Part of a small language model's weights.
Size: width 160, MLP 448 ReGLU, 6.2M parameters.
Architecture: RMSNorm before and after each block, biases on query, key and value, capped logits.
Training: a variant of SOAP for these matrices, 477M tokens.
Each number is 50 + 12 x the weight over its row's rms, rounded and kept within 0 to 99. Layers, rows and columns count from 0. The size before them is the row's rms in percent of the matrix's.

# layer 8 MLP up, 448x160, rms 0.33, rows 191-205, columns 0-159
096:42 44 45 54 50 33 44 49 55 52 50 47 40 54 69 48 47 52 46 51 48 22 56 64 50 45 43 48 44 42 39 49 53 41 51 53 57 27 47 62 48 59 35 46 66 33 51 61 76 72 48 41 57 36 43 46 65 62 38 79 42 29 61 45 46 44 43 52 61 65 59 37 52 33 73 50 42 65 48 51 38 41 45 40 48 57 56 43 50 53 51 61 74 65 56 33 31 80 62 37 39 44 51 60 25 55 36 60 58 32 36 56 57 48 58 58 35 41 45 64 41 88 66 63 46 57 43 51 64 45 56 46 32 49 57 45 52 73 33 44 65 25 28 64 77 45 67 36 62 66 55 64 35 59 42 35 60 49 49 45
104:60 47 54 58 47 54 79 67 46 37 50 36 68 52 32 49 62 37 40 68 69 47 49 50 41 40 49 47 62 36 59 32 44 56 48 54 51 36 51 59 71 46 56 36 52 33 55 43 54 42 34 51 43 53 51 44 48 66 49 74 54 46 25 67 60 57 55 54 52 31 46 25 47 51 35 51 45 41 28 52 43 44 37 73 76 32 47 66 69 62 52 62 42 42 34 76 53 60 57 43 61 62 59 48 33 59 65 50 30 51 50 48 66 54 63 59 59 61 46 48 39 26 65 21 50 38 28 59 66 67 42 52 42 52 53 51 49 67 55 30 60 44 43 51 45 57 83 53 36 35 67 40 68 40 57 50 48 50 42 66
104:32 40 47 45 48 55 40 53 43 71 45 51 43 44 59 57 35 50 64 55 48 60 60 49 62 47 48 51 34 45 43 53 42 30 50 61 31 32 53 60 45 51 45 58 60 31 56 43 59 41 42 30 54 67 27 62 41 52 71 61 70 44 57 50 25 46 46 54 58 26 57 67 48 40 50 61 48 61 37 58 38 58 48 78 49 39 48 66 36 28 43 46 47 74 26 56 58 41 75 59 52 64 43 51 70 38 31 51 56 51 10 32 39 43 43 44 44 56 36 57 65 48 46 69 59 62 39 35 70 41 38 75 37 58 28 40 41 51 45 52 52 36 51 63 41 64 69 56 44 59 66 49 52 55 53 67 60 37 28 51
095:40 41 44 45 50 74 45 66 59 63 53 59 56 60 56 53 44 55 40 58 38 32 62 67 51 52 47 56 45 43 51 38 30 54 31 64 65 51 77 49 52 40 40 52 44 36 32 47 50 36 44 60 53 52 74 50 56 36 51 60 32 50 49 50 73 53 59 44 62 37 76 16 50 28 67 31 28 42 32 46 47 51 64 69 48 18 55 50 40 47 73 52 58 36 47 61 52 52 43 58 44 57 32 38 48 48 64 55 85 38 41 64 39 47 59 46 50 64 57 67 51 36 26 47 55 73 35 53 57 54 57 50 66 58 56 28 59 68 31 62 51 62 32 58 50 53 56 43 45 41 47 53 60 37 57 46 66 44 43 47
123:46 44 67 50 32 61 44 52 54 59 50 59 59 39 40 68 63 81 57 39 41 47 33 26 63 59 60 63 42 52 57 53 60 40 32 57 57 34 41 54 43 41 36 57 58 62 28 60 62 34 52 38 49 42 36 40 55 41 58 61 63 22 56 59 51 50 67 35 67 46 51 60 21 56 45 27 31 44 39 35 55 48 58 42 47 59 56 59 65 43 34 41 55 35 68 50 27 54 47 52 25 59 50 55 47 64 75 40 40 67 45 45 34 45 58 60 38 68 39 40 52 74 29 52 45 54 40 74 63 57 61 44 61 65 40 36 48 34 57 53 27 45 36 54 57 44 75 55 66 57 59 45 56 29 49 53 58 47 48 38
103:49 69 57 32 40 66 59 55 43 52 54 54 34 52 33 67 68 74 48 39 44 46 70 60 48 50 39 68 61 64 46 69 52 58 53 39 66 58 39 29 43 43 53 42 67 33 40 48 23 41 53 68 56 55 54 32 53 36 65 46 41 61 42 59 47 45 55 43 46 53 47 43 59 52 67 62 19 36 64 36 41 60 60 59 66 50 25 34 56 42 37 33 39 33 68 25 62 39 46 46 46 62 67 46 50 53 44 63 46 48 66 35 41 58 81 46 46 37 40 64 40 40 52 41 45 62 49 61 45 38 58 36 56 44 47 78 51 41 40 55 37 34 54 82 52 38 51 34 35 68 27 45 43 47 58 52 50 49 61 56
103:36 32 60 46 53 38 50 60 38 53 33 36 65 65 45 64 37 39 81 43 48 52 54 68 37 53 49 45 54 49 47 39 60 64 49 45 59 35 61 42 60 15 64 28 44 60 42 53 46 50 35 46 72 41 42 45 53 34 49 65 55 56 50 59 41 51 46 72 52 24 37 54 43 53 38 48 43 44 48 45 47 57 65 50 35 54 45 44 63 43 50 55 24 68 35 55 26 54 34 42 43 27 75 32 47 57 51 41 54 52 49 58 68 38 44 41 33 46 61 64 36 33 64 65 57 35 38 46 54 39 58 39 34 65 46 40 53 67 69 55 40 36 33 39 59 61 55 43 67 32 66 47 35 45 40 74 65 35 29 57
090:37 32 37 51 47 48 41 61 55 32 50 51 30 60 58 35 60 41 37 48 44 46 36 56 24 61 49 61 54 82 50 50 50 47 58 61 40 54 57 43 28 59 56 54 63 54 39 39 44 43 51 46 41 60 55 43 35 37 50 43 57 79 39 47 49 56 42 71 52 54 64 58 49 43 67 68 47 31 45 78 66 55 46 56 37 54 56 49 44 50 40 56 50 53 53 76 41 67 44 56 35 45 53 64 42 56 66 69 42 67 60 44 59 38 61 42 62 49 64 61 39 52 28 67 60 49 53 38 57 72 22 65 39 30 58 46 66 60 84 40 39 51 35 50 45 38 60 48 35 55 58 49 67 63 48 45 61 21 72 39
112:37 58 48 19 32 62 55 43 64 55 47 39 55 38 70 29 41 67 37 34 56 53 52 50 43 56 62 40 21 27 55 72 37 58 49 65 49 39 59 46 44 61 43 36 58 60 35 49 74 42 56 65 41 50 60 65 60 52 57 39 73 31 67 58 54 33 58 53 64 64 52 65 68 27 66 40 31 54 47 45 43 52 65 35 43 59 51 54 65 50 62 54 49 54 54 39 35 49 51 58 35 42 39 53 50 70 42 50 44 59 37 55 38 61 47 53 54 37 34 55 62 33 21 54 27 50 49 54 48 57 46 48 41 60 63 34 43 27 59 55 58 65 60 62 69 35 34 42 29 35 71 55 32 52 48 57 34 54 46 56
100:58 60 49 51 63 62 51 53 60 34 42 74 49 50 70 30 40 69 41 59 63 52 65 53 37 49 51 52 47 44 57 81 57 41 56 42 57 39 74 57 59 34 53 44 50 45 46 54 49 53 46 54 61 29 65 47 47 52 69 46 36 55 64 22 54 26 64 56 55 26 68 35 53 42 53 43 58 51 55 58 58 51 62 39 43 44 56 35 57 68 33 33 69 50 72 49 39 50 49 59 39 42 43 44 57 76 23 57 80 52 44 59 60 38 62 62 40 39 65 43 40 62 58 43 58 52 41 63 60 44 63 68 57 26 67 66 51 44 53 50 33 56 55 49 55 57 40 49 56 38 60 41 50 50 37 20 54 73 75 63
101:58 30 52 69 26 61 49 46 28 53 50 39 54 42 42 56 34 40 37 37 35 68 45 58 27 41 39 41 36 46 49 47 43 56 58 47 57 46 44 45 46 55 52 40 25 55 31 60 71 49 50 60 49 45 50 47 43 35 39 54 37 25 49 55 54 58 69 58 36 55 41 48 56 48 37 64 48 51 42 43 51 38 49 66 34 55 53 59 48 47 52 72 28 47 67 48 38 76 61 58 52 45 56 37 56 43 44 42 38 40 29 50 41 58 21 42 59 40 57 55 45 40 35 55 36 49 41 47 46 55 64 48 41 27 32 62 33 34 36 51 40 67 06 61 55 64 55 60 42 35 87 42 59 38 62 50 42 65 36 45
096:59 53 47 59 62 48 82 32 50 74 47 51 59 66 61 55 49 66 48 51 73 64 58 37 16 50 43 51 46 52 48 58 35 46 70 41 55 59 50 68 52 27 32 41 50 55 48 61 42 58 36 61 30 49 53 58 41 42 59 55 66 48 58 45 55 37 38 31 44 48 55 41 66 51 43 54 27 68 28 44 67 58 59 33 42 50 41 55 67 67 49 49 50 32 24 53 38 51 43 46 55 42 43 57 31 58 57 44 58 53 26 58 60 39 47 50 51 62 36 56 67 46 43 32 30 48 67 58 37 43 32 37 75 42 60 44 34 44 24 45 38 55 50 43 60 45 69 28 34 45 44 40 44 32 63 60 63 50 70 44
092:49 55 48 67 64 39 37 72 39 48 72 46 42 45 45 70 73 63 69 64 62 56 67 52 65 46 42 46 62 49 63 56 57 42 47 46 29 53 55 55 64 41 69 53 52 50 57 41 51 36 42 63 44 32 43 31 43 51 48 43 44 57 56 29 60 59 67 49 55 57 28 42 43 41 53 36 66 57 53 25 48 69 34 35 39 58 46 52 65 37 43 42 35 61 44 60 31 41 48 35 29 45 50 49 32 44 54 50 50 51 65 43 60 73 66 47 47 48 27 61 63 44 42 36 47 38 65 62 45 23 30 40 66 46 49 47 62 39 55 27 45 41 56 77 63 62 46 51 41 77 42 48 42 45 29 19 42 49 43 68
099:65 62 41 51 71 50 41 23 36 66 50 50 49 55 33 41 57 54 45 38 61 67 59 32 74 59 44 58 71 54 56 43 41 46 52 57 51 41 50 55 43 58 27 52 43 42 70 42 34 27 51 45 54 46 67 29 59 46 59 28 49 18 48 40 52 39 45 28 69 61 24 37 76 39 42 41 44 61 43 62 53 56 65 27 42 65 58 45 63 34 52 50 45 53 76 40 55 52 56 52 36 51 47 51 34 50 52 51 61 72 57 50 57 48 33 57 76 39 38 37 23 49 45 62 54 46 32 34 55 43 38 45 66 51 71 40 62 64 60 51 53 56 62 43 49 53 43 45 37 68 59 41 60 59 65 41 54 37 45 64
103:41 67 60 33 43 50 24 43 38 45 58 36 65 46 71 49 48 49 41 47 39 39 59 46 53 78 47 50 35 42 40 44 55 34 46 52 32 38 41 40 46 42 51 60 36 75 51 51 70 56 25 35 72 52 66 43 56 50 46 73 61 59 59 45 51 57 43 46 66 50 63 45 47 46 47 34 31 40 62 44 47 54 55 58 57 58 62 26 50 62 44 58 23 60 42 44 33 46 61 68 46 43 58 55 59 82 55 49 50 24 57 36 43 43 50 31 47 40 40 48 55 34 60 80 52 34 40 57 51 44 77 54 44 65 50 40 49 60 77 72 37 39 44 25 44 57 58 53 56 65 57 58 54 59 47 46 58 65 72 48
# layer 8 MLP down (transposed), 448x160, rms 0.313, rows 191-205, columns 0-159
095:58 51 54 62 53 52 75 47 55 36 62 40 37 64 35 52 52 30 54 47 44 60 68 52 47 40 59 58 38 64 47 41 44 51 33 57 52 54 25 39 39 55 85 77 47 50 68 57 36 46 69 55 60 46 49 42 38 57 55 55 33 71 49 42 32 42 65 50 29 54 28 37 33 43 49 57 51 48 45 69 69 32 30 64 71 22 61 59 48 54 55 27 59 37 45 56 54 20 60 57 57 57 67 50 59 37 44 68 43 55 37 61 41 42 47 54 59 55 39 48 54 40 53 45 35 63 44 55 51 66 24 54 54 53 47 48 43 49 30 62 41 70 59 55 46 53 72 68 47 59 53 55 54 32 45 58 36 65 74 53
098:50 61 38 48 51 57 54 55 80 44 57 78 48 43 54 25 52 47 50 42 45 41 45 54 33 44 56 63 61 28 61 55 44 52 58 50 50 61 63 16 42 53 66 54 41 48 53 62 62 76 37 80 20 42 72 54 50 42 62 42 59 43 64 28 50 43 65 50 43 58 41 58 40 68 50 47 38 40 61 48 55 61 57 40 40 45 53 60 57 52 24 47 35 64 57 53 55 43 47 61 41 32 45 35 90 61 46 49 36 53 35 39 46 53 33 55 73 60 68 62 65 30 53 57 49 42 58 64 43 47 53 78 41 38 49 48 47 49 46 34 72 44 41 60 39 52 55 44 50 59 28 53 44 44 41 51 42 26 53 58
101:47 36 36 49 47 46 52 41 48 38 59 38 54 46 51 56 50 36 55 41 45 54 63 48 57 43 57 26 57 33 47 41 52 61 62 41 71 38 30 51 51 75 58 57 56 30 42 52 44 69 47 46 57 56 42 32 48 50 43 42 47 20 56 59 71 59 35 35 45 27 53 16 38 68 53 41 54 33 75 58 59 68 61 53 59 40 45 34 65 57 69 47 30 46 55 54 74 48 45 53 77 27 55 58 33 58 65 55 46 53 57 52 43 44 51 41 73 65 24 49 43 56 75 60 49 50 44 46 46 45 54 59 63 25 46 34 49 24 56 42 63 49 58 24 36 62 64 44 47 43 60 50 34 36 48 51 44 32 51 56
091:42 53 49 61 30 63 63 43 68 37 50 35 64 59 41 39 43 30 42 64 32 50 56 25 70 53 66 52 79 53 61 27 61 64 58 54 09 54 44 38 36 65 64 48 49 50 69 57 24 38 64 40 42 54 33 40 79 53 30 56 56 53 47 52 47 52 65 75 62 36 32 52 32 61 35 52 44 69 55 70 37 60 49 44 63 54 44 28 36 64 43 44 55 56 60 43 51 47 41 59 50 46 62 46 56 25 54 65 38 59 50 57 66 59 47 47 54 58 43 24 45 49 56 55 51 47 43 49 56 40 43 51 50 39 49 65 57 39 42 44 48 40 35 50 40 48 45 49 34 52 52 44 43 64 39 29 75 35 62 48
129:38 45 72 41 65 49 49 34 77 61 65 40 42 41 30 49 48 30 34 42 53 55 45 48 60 49 64 48 47 52 54 69 43 29 56 55 28 65 58 46 67 50 51 35 49 41 73 57 27 58 49 39 49 60 56 49 64 70 44 39 62 45 50 43 61 46 48 37 58 63 58 60 55 54 46 49 60 45 33 42 34 68 53 62 45 44 49 35 58 37 48 71 18 41 50 50 36 49 23 54 28 61 22 60 43 48 55 43 46 62 51 47 62 58 50 33 28 49 66 54 67 48 59 58 48 45 47 56 57 39 59 46 54 55 73 44 45 53 40 46 57 29 57 57 42 43 76 42 55 22 24 46 40 58 80 46 61 32 59 60
104:59 52 40 58 51 82 25 58 53 25 47 29 68 68 41 47 31 65 58 43 41 66 41 62 49 54 42 58 50 31 59 63 12 61 77 59 58 54 71 34 67 57 58 52 47 48 42 47 71 58 51 60 51 40 53 53 68 48 66 43 48 51 72 45 30 32 52 40 66 56 37 55 26 59 45 64 48 43 35 67 46 69 62 50 36 35 55 63 61 63 52 50 47 57 35 71 76 60 31 49 57 43 49 42 62 44 46 60 58 49 48 47 33 57 37 35 36 54 53 49 49 61 48 58 63 54 46 79 55 60 47 51 56 56 43 41 69 38 46 43 27 46 49 60 33 50 54 42 66 35 48 42 48 44 45 60 50 54 63 40
107:64 26 53 62 63 41 57 48 52 41 52 61 57 52 61 45 63 34 40 62 58 54 49 35 66 44 37 52 32 64 75 55 40 57 68 44 53 55 47 23 37 55 48 57 56 32 62 58 33 62 51 46 41 41 66 55 51 58 64 29 66 52 42 52 61 44 26 50 24 68 19 39 61 57 49 40 50 41 66 68 70 69 77 43 40 46 34 36 57 35 56 58 45 33 45 37 69 56 42 47 49 67 40 60 59 59 59 44 30 48 53 58 48 54 37 43 37 75 48 47 65 68 43 67 41 35 52 32 61 59 57 50 67 32 39 70 62 31 26 46 53 38 46 55 51 55 37 28 41 58 48 55 57 50 59 50 52 56 52 45
093:24 63 72 44 50 38 41 52 25 75 40 51 63 34 36 61 49 63 44 48 76 72 45 46 56 38 46 46 41 40 77 35 52 33 62 46 76 47 56 51 60 42 49 36 43 45 49 56 62 57 46 45 57 71 46 66 59 62 47 43 46 38 64 59 61 43 47 32 60 51 70 40 25 45 54 22 39 41 57 06 45 35 58 32 55 34 57 67 52 58 52 51 42 45 59 47 55 45 42 58 40 52 36 35 39 48 53 58 70 36 66 33 57 47 52 43 47 43 63 59 56 59 60 47 39 45 56 50 52 41 49 46 31 75 41 62 49 65 44 52 48 55 69 39 45 38 35 42 55 48 58 53 37 51 32 67 48 58 64 69
099:52 57 46 61 31 79 59 65 50 53 44 37 49 39 42 48 43 50 61 59 42 59 51 71 55 62 48 54 47 37 51 64 54 51 48 45 71 55 69 61 51 36 57 46 45 35 41 54 48 62 68 67 30 65 48 35 54 43 45 56 33 63 48 61 37 18 26 44 38 28 75 53 54 76 45 49 55 55 37 50 23 29 39 58 45 33 32 42 74 32 51 36 50 44 45 39 31 54 45 68 44 62 62 43 65 48 22 56 40 36 54 43 64 38 39 54 67 53 46 25 51 28 38 56 46 52 59 36 65 55 43 49 55 46 39 61 47 56 32 37 54 50 39 66 41 37 48 54 60 59 52 35 61 37 40 57 52 34 68 38
106:62 45 46 64 54 21 65 58 60 57 62 34 42 43 59 70 46 23 61 46 70 58 55 32 48 50 59 50 46 52 43 35 34 36 26 44 55 62 41 45 39 26 55 40 54 31 42 58 43 37 46 38 35 85 42 49 33 62 39 62 33 61 54 60 65 52 36 34 31 51 50 35 54 51 44 56 37 45 49 32 39 35 60 54 59 60 64 65 36 14 64 53 52 38 36 53 55 25 49 54 70 39 52 54 58 51 53 44 44 50 58 44 41 35 62 67 68 44 43 57 73 57 65 41 39 52 57 60 40 55 52 76 48 52 36 61 46 56 42 53 42 29 54 33 49 44 44 50 34 74 50 45 37 58 42 60 53 42 36 53
107:40 71 62 44 45 40 34 44 60 42 49 59 40 64 57 33 55 58 43 48 61 52 54 30 52 54 60 47 74 70 59 31 57 62 48 20 45 49 38 43 47 56 53 49 61 45 59 40 43 53 50 63 66 65 38 48 43 59 51 35 45 36 33 29 51 69 58 75 68 54 57 72 54 35 69 65 51 30 33 46 52 83 28 41 48 57 58 59 36 41 54 44 39 69 48 70 46 62 38 50 51 64 56 38 45 46 53 57 63 31 46 55 56 39 63 53 34 70 38 70 61 40 59 38 54 39 55 42 38 36 57 42 59 60 27 39 59 48 34 52 63 68 51 55 43 36 76 53 52 28 53 61 59 46 60 43 70 56 29 59
102:33 43 65 60 52 51 38 48 63 53 83 46 56 38 24 28 37 38 57 47 46 68 56 36 56 61 33 39 58 57 57 47 26 59 57 52 36 54 66 73 43 56 40 76 26 40 42 51 58 43 31 72 60 58 54 36 61 48 43 52 38 43 60 28 58 49 64 46 47 53 64 46 46 31 70 40 55 43 71 42 60 56 51 49 43 56 53 47 65 75 39 39 66 69 37 52 54 57 69 29 51 58 41 39 50 65 45 51 63 37 63 63 62 60 42 58 42 52 32 58 33 55 64 48 26 53 43 71 40 43 48 26 50 69 44 44 57 58 47 54 42 51 43 46 48 56 66 62 39 20 39 50 45 39 55 51 44 65 53 35
091:50 53 48 42 50 40 61 48 44 46 49 55 57 60 27 46 55 45 29 47 69 49 21 65 39 69 36 55 33 52 53 76 48 61 68 57 50 59 31 50 49 56 32 43 47 74 54 64 57 43 46 68 72 68 54 61 60 51 51 54 53 44 47 55 21 54 60 58 40 78 61 52 58 71 39 63 64 57 54 42 71 35 51 58 67 56 53 52 31 53 49 75 67 49 52 43 53 59 53 60 61 68 49 51 49 58 50 39 41 54 14 73 40 50 45 68 53 53 58 57 41 55 39 53 31 69 44 37 39 54 52 51 65 54 60 62 38 55 47 46 61 50 41 34 49 35 70 16 41 32 58 67 41 57 63 54 40 46 39 40
084:42 58 49 60 66 41 24 51 61 56 59 38 30 45 34 49 63 46 41 73 62 42 52 47 23 51 33 60 68 58 60 49 59 44 62 51 65 42 58 55 40 31 49 32 65 52 35 73 48 75 47 56 34 54 53 38 55 52 46 62 41 41 55 43 52 51 49 72 45 55 37 49 53 50 47 38 62 52 56 36 66 71 66 39 26 80 38 51 62 46 34 58 53 50 37 50 37 85 54 27 77 67 62 46 60 58 52 47 58 35 60 44 47 63 56 40 57 51 57 56 39 46 65 47 47 50 60 57 15 49 56 58 42 63 56 45 64 52 42 47 61 35 28 47 55 70 49 71 69 59 35 48 59 48 37 60 50 65 45 48
100:51 63 39 50 03 41 74 42 51 56 35 56 44 58 28 38 52 59 71 41 69 35 60 75 41 38 50 14 51 60 53 55 56 44 70 44 38 63 49 65 47 43 33 46 61 29 59 26 48 58 46 44 24 62 40 50 59 44 58 56 50 49 43 76 50 51 47 34 39 53 49 46 34 29 55 47 57 47 49 52 67 42 43 50 39 66 55 35 60 51 53 34 58 66 37 34 59 39 58 44 54 54 42 72 47 63 31 59 48 62 55 40 47 52 51 47 50 35 60 47 44 42 24 37 61 35 65 45 40 61 49 67 60 23 57 61 47 50 43 33 60 50 53 45 51 35 55 32 51 38 35 46 53 53 44 38 49 45 35 38
# layer 8 MLP gate, 448x160, rms 0.326, rows 192-205, columns 0-159
105:31 39 42 52 50 43 68 56 59 66 68 68 36 45 44 65 31 44 50 58 54 57 50 34 42 72 62 43 72 37 43 42 43 46 41 52 46 28 24 69 47 55 34 35 16 46 50 66 50 43 59 29 50 46 58 59 57 77 64 55 39 28 43 48 43 49 41 68 47 24 73 65 33 25 28 82 34 35 48 55 63 65 64 55 53 52 51 78 31 45 46 46 43 44 68 46 61 51 58 45 52 63 58 54 43 37 51 38 33 59 64 42 44 56 63 64 55 54 59 58 63 55 43 44 46 52 60 43 64 60 61 45 34 64 53 56 35 45 33 51 58 56 44 52 46 42 49 41 55 63 46 44 35 49 54 43 40 48 64 49
104:67 29 59 46 53 48 34 45 48 43 67 45 34 57 77 60 31 51 72 31 65 49 11 48 47 57 49 41 34 59 62 77 50 50 48 66 48 44 65 43 70 44 51 61 32 65 47 35 51 45 67 44 52 36 59 49 47 31 45 53 53 46 59 55 45 46 22 48 56 42 37 32 49 41 48 51 28 41 45 51 50 54 61 31 46 77 51 57 48 50 54 47 53 47 76 57 34 26 54 47 60 61 60 38 18 47 61 50 42 45 44 43 51 59 41 39 77 61 44 36 66 56 31 54 44 65 53 59 45 72 44 66 49 50 61 56 63 30 53 47 53 52 44 21 63 43 46 43 51 47 36 46 55 51 52 36 59 50 58 31
091:53 56 48 57 60 36 45 65 70 63 58 56 35 74 55 43 24 60 59 36 49 62 30 47 39 47 43 40 47 77 39 44 60 50 30 60 54 56 57 62 67 60 21 36 55 46 37 54 52 66 37 41 27 54 64 34 52 63 50 43 33 44 53 32 64 42 60 43 57 60 58 54 64 62 75 53 45 29 57 48 52 62 36 62 42 25 53 45 40 51 40 51 46 62 36 50 67 56 35 65 50 45 48 43 21 78 57 31 48 54 61 49 28 17 40 50 49 53 58 43 60 54 67 44 49 70 75 52 51 33 46 51 39 39 29 37 53 38 62 46 58 63 44 59 56 50 72 63 49 60 54 56 46 40 45 42 39 59 53 46
122:44 54 57 40 51 72 56 55 67 62 67 51 51 28 50 53 32 37 50 46 51 43 47 36 60 55 58 42 41 47 57 83 43 70 54 54 39 54 73 43 54 47 57 39 44 60 72 56 12 54 50 45 50 63 51 49 56 62 36 33 62 40 47 56 32 47 60 27 50 40 68 84 45 62 53 52 55 41 57 45 32 63 40 47 40 50 44 44 50 62 48 57 47 36 46 62 36 33 42 58 32 70 40 60 42 61 51 30 36 52 48 40 42 49 55 49 30 55 59 51 49 39 65 62 46 56 34 58 67 28 71 42 52 43 58 33 53 52 55 32 55 43 57 28 54 49 82 33 52 39 24 50 47 46 62 42 75 34 48 56
103:52 58 54 58 51 57 68 32 53 40 27 63 45 47 54 40 61 26 36 38 67 53 38 31 65 54 41 54 28 26 55 49 56 57 43 51 59 60 55 42 42 44 51 45 31 36 55 45 59 53 17 43 37 57 36 28 31 56 38 37 64 62 40 57 66 51 64 51 71 60 44 37 56 54 40 43 63 57 32 48 49 52 60 56 41 59 58 59 45 59 52 42 42 23 63 40 31 47 29 33 48 52 44 49 62 59 59 45 49 58 71 54 49 51 49 47 46 26 55 34 47 55 46 54 58 27 34 38 70 33 50 62 47 48 53 87 48 49 65 69 52 59 46 33 56 59 25 74 67 52 53 48 70 56 48 47 32 42 43 35
109:58 49 54 55 35 53 59 54 49 54 53 70 73 72 47 52 38 60 45 53 59 37 39 54 65 69 44 58 50 24 46 40 63 53 40 46 52 67 44 47 54 61 34 48 39 27 55 44 47 42 61 43 56 41 32 61 34 60 45 54 59 49 66 51 82 42 60 40 51 43 73 46 44 46 59 56 47 38 38 23 81 69 45 29 52 51 50 55 32 42 39 50 61 52 46 47 53 52 40 49 59 40 51 57 58 45 67 32 53 43 44 47 49 52 58 51 42 73 43 41 57 43 44 85 61 77 45 25 47 63 58 52 70 51 38 60 58 59 58 52 37 45 12 64 66 48 42 62 59 62 69 50 37 44 76 48 68 52 41 44
097:42 41 38 75 47 69 49 57 50 34 40 55 44 34 58 55 64 41 22 52 65 54 54 50 58 61 54 40 32 55 59 47 63 58 56 54 31 48 53 48 65 42 54 67 55 51 52 43 51 34 47 45 49 44 53 39 39 60 58 46 30 59 50 52 47 55 75 44 50 22 62 46 38 70 55 72 63 37 35 36 57 55 49 64 65 24 22 38 64 39 28 54 71 45 27 47 56 65 61 56 40 44 54 56 37 68 52 55 42 71 25 54 54 52 37 48 29 51 53 43 54 29 61 72 48 60 45 44 48 65 75 55 70 38 51 39 37 58 34 46 32 51 35 17 35 43 54 48 42 42 46 60 37 51 47 54 62 47 61 50
102:28 52 37 29 42 79 40 59 50 44 45 51 60 49 40 33 46 42 44 56 49 55 56 50 65 50 53 47 41 36 52 57 60 57 39 47 54 41 38 59 33 51 36 33 51 37 35 51 32 37 49 65 44 37 53 61 59 49 71 47 46 58 53 32 50 75 59 43 55 71 40 25 59 59 43 48 51 41 43 28 43 26 45 43 32 57 72 40 62 42 42 55 38 38 50 25 34 48 70 58 29 51 45 58 77 58 47 71 23 52 56 60 76 45 53 61 56 63 47 62 53 33 42 50 38 52 49 38 31 47 47 45 44 39 55 48 59 51 45 36 46 61 40 71 69 48 36 51 69 61 74 62 52 43 44 75 42 66 52 28
099:45 54 58 59 49 61 50 54 52 52 48 63 58 30 51 45 37 31 28 50 57 46 33 50 68 33 48 35 66 74 60 49 52 60 50 53 47 49 33 47 52 53 47 55 46 33 55 47 50 56 38 69 49 47 48 44 55 63 58 52 83 51 31 71 58 62 69 51 39 65 43 66 31 31 46 59 34 42 68 58 65 43 56 38 42 59 53 47 35 58 60 64 58 41 55 29 57 56 49 49 41 75 39 61 54 54 35 63 39 58 35 34 51 47 10 27 65 44 59 55 29 52 29 43 25 59 32 41 52 62 43 43 54 36 54 56 64 54 50 74 49 41 57 38 32 66 58 44 49 65 71 50 55 54 48 56 38 62 69 72
098:46 61 45 49 39 50 46 62 70 66 47 45 38 63 55 45 37 62 61 58 40 36 56 52 70 47 32 38 54 41 66 59 41 37 54 39 47 41 70 36 59 60 40 52 52 63 46 16 30 39 51 64 57 45 22 53 64 55 50 48 38 47 28 53 21 32 61 40 62 61 71 56 67 18 62 55 52 31 50 56 56 58 43 59 60 48 50 47 27 77 66 57 73 39 46 46 33 52 31 45 42 46 41 49 70 58 61 67 61 50 50 46 40 49 78 56 54 45 53 54 49 49 29 48 58 70 39 49 56 47 51 59 66 74 58 44 61 61 53 56 48 63 49 44 56 48 49 31 59 66 57 70 45 54 30 55 63 56 62 59
093:41 41 50 40 47 51 44 32 55 56 34 57 38 32 27 31 30 34 53 21 64 63 46 57 40 56 56 48 63 61 63 47 61 30 65 52 58 41 38 46 49 57 49 57 52 37 45 54 41 66 40 69 35 41 28 57 50 33 49 20 51 57 38 81 44 61 47 44 37 33 62 36 55 33 42 53 68 28 51 53 51 25 52 75 41 50 75 58 37 60 45 69 53 45 41 75 34 52 42 44 33 45 55 38 74 74 52 56 42 53 59 55 49 43 42 57 45 32 43 52 44 38 61 52 58 56 33 37 48 67 57 59 49 40 30 62 36 47 39 64 55 43 31 45 64 54 65 55 42 52 61 62 46 66 47 38 32 57 58 49
094:50 46 61 32 69 43 46 48 41 59 50 49 64 72 45 48 71 55 51 63 22 61 64 60 36 54 34 52 37 41 44 62 56 57 53 41 53 65 40 61 46 64 53 46 65 56 37 68 50 58 31 47 60 45 54 57 51 45 41 54 69 48 33 43 50 55 55 46 52 64 46 46 46 49 43 20 54 50 49 50 63 51 59 55 85 36 39 35 53 49 28 79 66 53 51 48 52 29 44 54 44 50 22 27 49 40 71 58 51 55 55 60 64 34 64 52 43 71 54 51 42 48 36 52 74 67 48 72 52 69 35 45 63 55 58 51 33 70 60 65 49 32 68 58 68 43 61 82 42 63 45 36 54 52 51 58 37 57 64 60
097:42 44 37 60 68 68 45 55 53 46 48 52 39 45 69 56 43 58 67 70 60 55 60 38 56 45 53 49 42 47 48 49 68 65 63 47 70 44 53 54 60 47 53 42 55 78 28 53 63 59 46 54 67 55 46 49 52 74 28 51 47 53 43 40 42 47 66 66 59 42 42 47 08 37 45 60 42 55 37 35 45 17 38 58 31 41 62 52 38 63 44 58 52 55 40 55 51 53 53 65 63 34 39 50 32 57 41 37 47 30 56 32 32 51 63 44 45 50 34 35 49 36 47 43 52 53 49 28 27 64 55 34 57 35 38 53 54 27 54 44 49 33 43 51 58 40 56 41 31 42 32 74 43 44 43 48 39 84 62 35
097:67 37 69 52 82 56 49 41 57 48 66 52 55 54 54 63 68 33 62 63 41 35 40 29 54 68 29 49 45 37 23 32 38 53 53 59 43 61 45 48 71 50 48 50 54 46 37 55 39 47 67 62 38 50 36 32 62 37 39 28 39 44 27 35 46 72 45 53 54 73 45 41 61 39 60 55 70 53 68 31 22 51 38 54 29 61 52 63 59 41 49 29 31 55 53 61 57 57 60 34 51 54 62 52 55 53 59 46 61 57 48 48 54 47 55 52 57 80 61 41 48 46 63 55 26 57 34 48 38 37 52 62 45 49 57 53 54 45 62 51 57 30 53 52 52 45 39 55 35 47 47 68 35 58 41 56 21 71 67 44